Weights of a small transformer language model: 4415 steps.
Each number is 128 + 24 x the weight over its row's rms, rounded and kept within 0 to 255. Layers, rows and columns count from 0. Numbers have three digits each. The size before them is the row's rms in percent of the matrix's.

# o: layer 5 attention output (transposed), 448x448, rms 0.0357, rows 353-380, columns 0-111
# v: layer 5 attention value, 448x448, rms 0.0287, rows 354-381, columns 0-111
o353 114:173061126112126096122145114101143116131130108115108098148111089139124130153136124129162117118112137088146110139143124109119123138094133130138112142180128133123118130137140097073149158110165148145101181145076148162124102148158084148114149096154142140105141148090077122127122097157101122102125142115129152080124134144123107128126121107147
v354 104:142196117093130151136127100125133124143093152194088143175108140117129120115135141103102124088126177123115122112158137132199090135130167113136115096094112130114139128177179109135124105128066128165168135132161089095127099114127119130165120121141163150120167137103125129128112089166085102116100119136141135149124131108142127137156116136162
o354 111:179211102143151135132135168096126113132152137068135159138114108164091114148154146155147146186087092158153082115139116163109126122159096146094137173152122112136100110103136148143125161149160129146123135160108131172143135148127122150144124142129145105118124128133134132156109144142144140118156124125169129169133116136145152155109149103134
v355 112:146136130089097156143156125127105140158156114132124114128140115117106137153143112130155111142146133094166109152153138147158120125138153121156143139165138158141140135128159163139141114174106104117146108140149160141139133134147089125136082126079084144126108093132119116124130122120112157060160184094074094160153087135078112106130134145131
o355 109:131112168173139140098129128124152129126114149161097142122148097164131132129144178171123117156137134133148132094142148120085139165145152165116127175085143128131115116143106125103141144153115099174135114097134125106144096139085092129110174086161142082117160135123148133105169123098136115121091152127147122141119165091134154119111137112126
v356 124:134110130133175118142120098113188105186141154143127142168117117119158157104120177116115135202146146125136154176134118125142128144143111124135112156104109134147149118108123145110122151135128158094124135169135137163146143135112141115109130095143150194151128127096140167109153057146141114157202143118118108145123120097101159123157139106136
o356 115:120116140134097109125129163131085124109153110115179103136132144112120082136176113145117142093125128160117082097116100135106104112101133147087101125145104134119163111127154129143171153139142132169158149114137153164163127100129126131156113094167134117077124079126171073177144156103135149115074134143175142132115145110127101123130126142151
v357 124:085153170128127139117085100125140095112117105112080140108177101130133105112123131112127145125127099134126086136166133102141131155127116112135133163155200145127179114117162138144117162135122129116145118124134157118126129114110110086089143142100130116150103101113100148123148179151091120138133117108112136116138138142168107125095132094110
o357 120:177108152107096124124148152091125125099124141147133119117124139134134150131147143122125141135110159110139155132108104115149120127115151116114101157143095107152116130121156127102130124186101158159159148133099129114156120153107159133102105126132110130161142106137138114101130110127093163112119156081129146148158145094072137114156141165159
v358 112:099126133147152114140090130117131106146154164136155110114119082153162154085101131147121112147105079106093100138126158151122188137144151161145108152155120092121131125074080093168120129164119141124164093112143147112183128108105096143136125087108113151158095146131113124168114153088147134121121146112121134143082092137166123141127126099113
o358 114:154163128145100166141135142116172172125145137109129106136131151096141133149130114118130127114095170105101135152095136122172148141110112130152127116128158132146137095115140118112073142149128117134118166136099119082098105097128110104133144140130152117142129155134120093111121094174145138163134125128111109130114142164094150134091131122131
v359 106:169115132145107169132128143155167097138128105143134153118160120126151076118124136169128152081130174120152092156131140144115116138169115111135159168163128123136166128153079110135088127120152142124087153105157146161122110163139155140164112100131149134137133114146115107161084082138115173135121104160123130124126148159118178100137111103145
o359 103:091136077129130155125082094064128136139136084121159136128146121156112170134097158132179066131100102130113127127142135127156052119118120130112107126150153135106135147093139150172109103132113107107140131174131167177169163165128114103135111150123138123133103161112146138120120137134117132118110129114118146149112117106146078111133144170151
v360 115:098118111126126138125152140126110120112110123112094125070098160162127165069122116132102132096118118160114146170107145147101116125126128105103103138142103143166144149132096136186125111147146144079078177126099116167145141116188144112103133090087127114081099141154104092090132111143101108126154136175164110133152111130141137121098130134103
o360 110:122109102146122098128113108129109086142105113142169136098124116147128128147088155122172108141116157117124080146151162132159131105135133167105146111075143134129106138122138096135141140121109127097146128141136122115066174131102127116140136129140129111127174150135127127165075109108094123093128094171108167118113132134115101175157073135139
v361 124:123120144098170106191136143092171146096129124118109137184139109126151142121126143149097117102143095139108141145111114131106137107158141109173098116118127140138142121116141145112137156135091119135091123126175145158145073129084128124145110154113105156096142133145155103156134157106114135143191086141147112139140123083104159092148093106169
o361 119:169129118126111149128121155109083118123120145169149127109171135178084153144141124128158106102129137097128125125182113128135156161152105146119136113108128192088122128115119116098091091131104125146086146143114126137156118129140119124145096108152139115138118096111098118153122134128129093097100133149085159093100176138125154110143160138132
v362 115:147117170161138134174145098124109170122180134159130152145135164147106088175162116124120098177090134143160156154094144097136142109108178132104140140164111113125155138113133124111088147124132128129118133133182101125137135094135137160107134148120147104114128132099118167138112114160125114153096151160083130141120159081118153123139120163139
o362 113:096138099160090161140126157136122131106108133093172159120077070130149087136078170111141143115143101103114100111170155102150145120101119141135126141118130124140096083137106128134102154128153134123151128074147093076140139165118088113086155166128117147187106142143109104129123134162159108147133106121139137131125133149106116146132166097118
v363 111:102145143131127133140144156154107098124150155151164133140140075124162127133131108109157154112133149145150116140115126149127117150102126134137091142126125154128147094126144142149154162125152085119119125106143107115149097082145131148164136133116124121103113157119157103167128139122169162111125128134144170140162117117104157138087166174093
o363 108:150112093158159131139097154107133159093137147128107151121093095121133144129153104113113110118113084130118137150086094118110111119205125106094118127135144089156098136196092122127158109147138120135138149141141129162097170175147092140150138137103094142093154131095122149110130096126104127142131126156138127096154117137126176147143119131110
v364 114:155132120116148130118145096151110147149153133171123114135131116123114124177140105176132194173149096162153153092138113142172134099099113075135150122099105121061079153111140146125147138116142112105176113101123146164098140122111107132128147172093097123161132065143126166124140132143128136103143139119118189107085165134115136103148155119166
o364 110:126166156135133162139111137124093159136118172100097117100087134137112110099132120121133149059160127106148158144137131167099136112138130101123114130135115107139127083145094129118142107128135134092080129141162155108115111134153155102159112098134115137117106188122140140143110092116129159125132122114121093122126093140138111145129151131094
v365 114:149140116092139110168125119120162119126091117121089112137130126108132144124176141143068129074139143112121105126143122115118093127129066104147136153086128174094123126116151102120171070142119105139155109095123088180140139112114117115153108152129149138122150103100115135163154178075136124091113147108129116147143116124127109122122125119100
o365 117:126125160135144082158154147160128103100115165138148132064157088127136139122122134098144098173100141107142150116163149138084138157133158160074157164132105102080136133166151120134142106112111120153115164132131124106079123107119109171093105126124155101105100104142133090084132118144140171125153132120112081073136173105104130049115150097133
v366 111:162110142120116135120117147136100100138086136103114149145125108121128132132149147122156120123128145138121091121134120099124170117114113114155117089127129135137071114142121137159127120141153156145089134126128087092127162153165155098131138150163082186105170131137114127152108104097147127153107140167158156141103128115150072114132190151114
o366 113:136116134149120167132205166179162124109108100130172105155146095117104164142132131188073155123117077115126146111119136144094129149110127095143166118142145147123143128105140118123121134136148102134140106150161104156100125127115105130084107137134090099126087139111089176107130105127160140071157094099147096159161090108117110145149108123095
v367 114:142117139122172131151103087118134135148143132131132138112083128091146142134140145088139141164187133105153142135102147130147131130097139168148141088116139140136130134097149101122161137124119096167150149162127101099150098116143062084133150163120097121094107105113123116101103128141183171163096119091140098137133096130122133163079120138102
o367 110:122175132140103124096177124141077104094109145103141092143128163161119121112118128122072180150130139148122177117149122123097143143136122111100120131095142111109108138134142151145181139141122155081141129102137167109123113078158103128126117119161121119109139128123147136135171140133119083113141125114151165121152133124137162126095127083156
v368 111:133118129111138164106160089110143126093140138109145121142116156199115157098112097123126143122092143140194137138111130137199117128157098100167151108120121131107126110138177148120090147127105150085175108155148073164121128121109159114096129084119171144124153119096135096127156119143125130110106116143147127121161134107126119113134117114111
o368 112:134115137151154119148104163082107132127150136134134119157136106101108110144116154158133136126139112126112148103102156120135114088130160130113105140111120148186101194111164143127153163155143116136118143117131141101103089135155128108128147163153122129114145114132131100117123141155145095128166124130152127128112157159178093113150141139123
v369 128:148157095103152124165135166103120099110121123078162133110140144118136146144117113167145118129115160111115117094138075136119117110127162139144093148132157135144157106116122163086116146148115122202092133143121109104120134158099130157171117151125130159094166141128121131155153128135112130137125157162148151116144155107125068122116125106107
o369 121:127149113141117099149150110135110141161171116096103121077094117137114143155155094119153145107164119138055121132140161119123149159139117144137136099146113113143090150152129084155141119133118117117172142115122131136122183092119160158081135135115153131091122097148102134106141116194097099136098115134130117130129144197154130158087137145139
v370 121:132101137140139130124140119096135121129101129124131130132151130132108130120161164129098169167110102157110079088100136153114108139128118119125142154127171146136087132145107134190150094154159122141156132127096075140141192077131132125091117158132088157113179088118116082126178113126154073132151131181106191112128125104113142120112144103137
o370 114:130127131122115124153112135141113149141162104128156117045095161108140134102141160149162107125131167161088106067099143113140163092102121133102098134140117124145144151138157080124151155088074127123100103110153147131134082131131152093139131148155144094139101154145140155157127119143149137103161104087130141135147145120100102145147102118131
v371 117:179154141164125144119103111149111100099104160126154115118126146086107111140137151126132133142075130143154134098166088115098116115105120152133132150126089131115145122109110149119105100163138150095179126082100100155106093137132154168106142102108091075130138127101147138156134107126130144127139138134103076093143098077109093138101086128104
o371 114:133117118117134125132104146108072164140077167118100139114152113146124114161152117160138143172102143099155121141069136092156103145121126160150158125138158104166093104137167154103163118131131143114122147135125138106104115157157141096121104085147105158107130083132112154122068156133123137113091136141119101106153128114099116101134118109133
v372 125:140076116108081118150126114114112124097119125123108182174101099130153121111131162114106159126119110162172127143062111125149124144138094120113121117101123128123102157179083142111147132120134084109142132110141073100126120138117144167115115157130151108137193146143130136107098148129124146115122112138138115122139103137113120121146142129120
o372 117:128127107115140150114077110104121137149120111082123071104167092130102129128126149155174118136131166109147108092164133165159102157117129145138125115128149158115100111120147128182128117152148130139051158113080114120147142080150081069145167129108103117112132142097099115108144118121158125116156156154137134135123121121146147121123108147182
v373 116:138077148109121171122144151162128146099132132135159124115148094128107090109170145132104153146187151145152160149157123092145159140081120102135089096140134153120153126126154133142108137138131086096101125155107123114111153078078125122131122120099131113114151123089136161147155135139094132137139127102145172153123104125112143163125149123142
o373 113:131126112140130124101119104088134092143150119128127114112166165094113128117136138100137166122090129117135142132140154154108085116120165141170141147139110113134099141112068181136175112141154143152112156106171130145139118106147137094148158116144109129169100181164165086135102151111143088130135113103121084117153101143102110110144138137121
v374 109:149150080131116089140139114129112142134159082119138086112119128123135182149133141116176178136142121155171155107120134155173125149164152091149104128151152115129107126151076123130130140148151148134146127139135168099086103129148072129129129137136114140128110108122178102140122090119086148125136119141153140149139113128109114117118166179130
o374 109:138119141154128150121103125184145097091124129120110137134121134157094108093125125163133151107143079137126112151113122112147151093131078119165160087104135139174095088151122107133141122110150108171137117147153108125127156119187169144161153140132149142153131120123130093097079127139154139102133123122107049134132126153123113127088102107178
v375 120:141111125202122147105117121110135095141121121124096155139087132150129196111128137106110101125139115097125123126101140143095151126067117163117135097125155128128163135145136123145061114137129198119159120140107104135135131124118061105114116112114157102113095098144109105142146123093136099147061135106147150151136089095170115130118100122137
o375 112:129170142122143110165134059108103118134175159139172105162150132115096113148097128155078117142123137121160117145090168117119112097102141099123144110100139136130106130160116131136141131184059133121129135139113124140131146118162152130148124150162137115156145108155153132158148127129137151130170127127135102142110136134113132083105089130164
v376 116:164170125150171106115132092104136099109144082123076176117178107114121114145104128144112153155120111125146122114143136093121128155143138134106125145145107137119129137111104072126106107161138127141126114125162104163114094104157137127089141182153115158117113145092114096145086146133142090113142146125128152117117121136138122117113159148172
o376 113:145108092096148133155094162130162197096149155157167130097146102164106168161144135140125154130131164113115099168172109107139134104115158099176126050127114129105125111147170132153153153111124118101119135139130127070085105151128144135123081129155144121134147115098106158121155123138124143119158148122161103157111069110072141147110118165114
v377 103:147116071137151151090128147163139140121111102148115152167130099142160108105134155099133070117117144162137141147136135170133091140098122131108130090109103156117130139111176152147178073092106157125123157160152114152157102165076204125161117124132101178119140142102156100136133107129106113113230132142136142127166136128120122153129163117145
o377 104:175111090135132126151165105122110151116119137144125077131156144157148119131118133109129150168180163106129118117136158129097141148129160135132102098153115139143147144083135133126116094161123115130126170089124124140114092064149117130145110095103145116113098100110098140138123129155116142094114143213111109115117103165144129137153125129121
v378 114:099158100139144106087159145158112135162136115159125162129160124145131119130149151141084141105139159101128126132114137155128102156124110137156090115169141138087142093090143124146122137093079139144143102126159179130156123119141154096133119138104133121105120184133174151134141161118033119095137119158149146175105141138099134108128123120132
o378 112:186137145148114128124131128056130150104124157123106090133100124163148121124085098114125114165119152136151105172167115134082120140146094087135151107094136088135113137112097141124129152148135082179063124124114138170137125095115125144137115127143124166129148145148100102085126108110181125123108123175128139120157119157139097164145142172080
v379 105:148134107106110175113095081135127140115142070126093155099112128142132122119167129146121123114144094173118118089155132113122180160139119116145136125161116148120084137121144089125150090133065098129180152140105146131128107133143163167130080110116113085110114148098104117120084119120129166123120101127101135143141131133070067127117164118118
o379 106:119117163138116153147128140155145106131121121150096066109169116155118122165099151180107109113157133112142094111113071122150123116092109106153142113134146161130144092169111161138146156130097169063153162131145122105126130113093117098138107151117090163156117121134154178119142100098072134090163129118119128097133119161137098129112128109136
v380 129:089131077145163128168128126128132086135117148132129122126120112142064133133141124135121172119125132110115117145102157156164118128158174145123071116124165145129168116075166123163137121150083105084119134067103155093151148158144150126136163130129110148128113130148130119149130163140120131139127110113133112129098093119140139134146178155118
o380 118:114169145125097114129171128151109125131134130137145129118111074134137158125138113107150104163157130136096126166084117132113134154067136130117114115128098135099118131133140115132088112115172126145134137087174099125148087143127126094122109097117119126138154140090088136137153115134108149102098154106117118135125137122146144084123134158106
v381 116:092143125104083127105086123101158141110144152160120102097140127141138105129101132137132136120087120116108144184145141135104143168187106188137087117140098135103114136154118093136088077117159132133140141119117125142098127090105107110131104109156146126172111130133112162117121114148135145098112154111135153108131108138166133153163078137158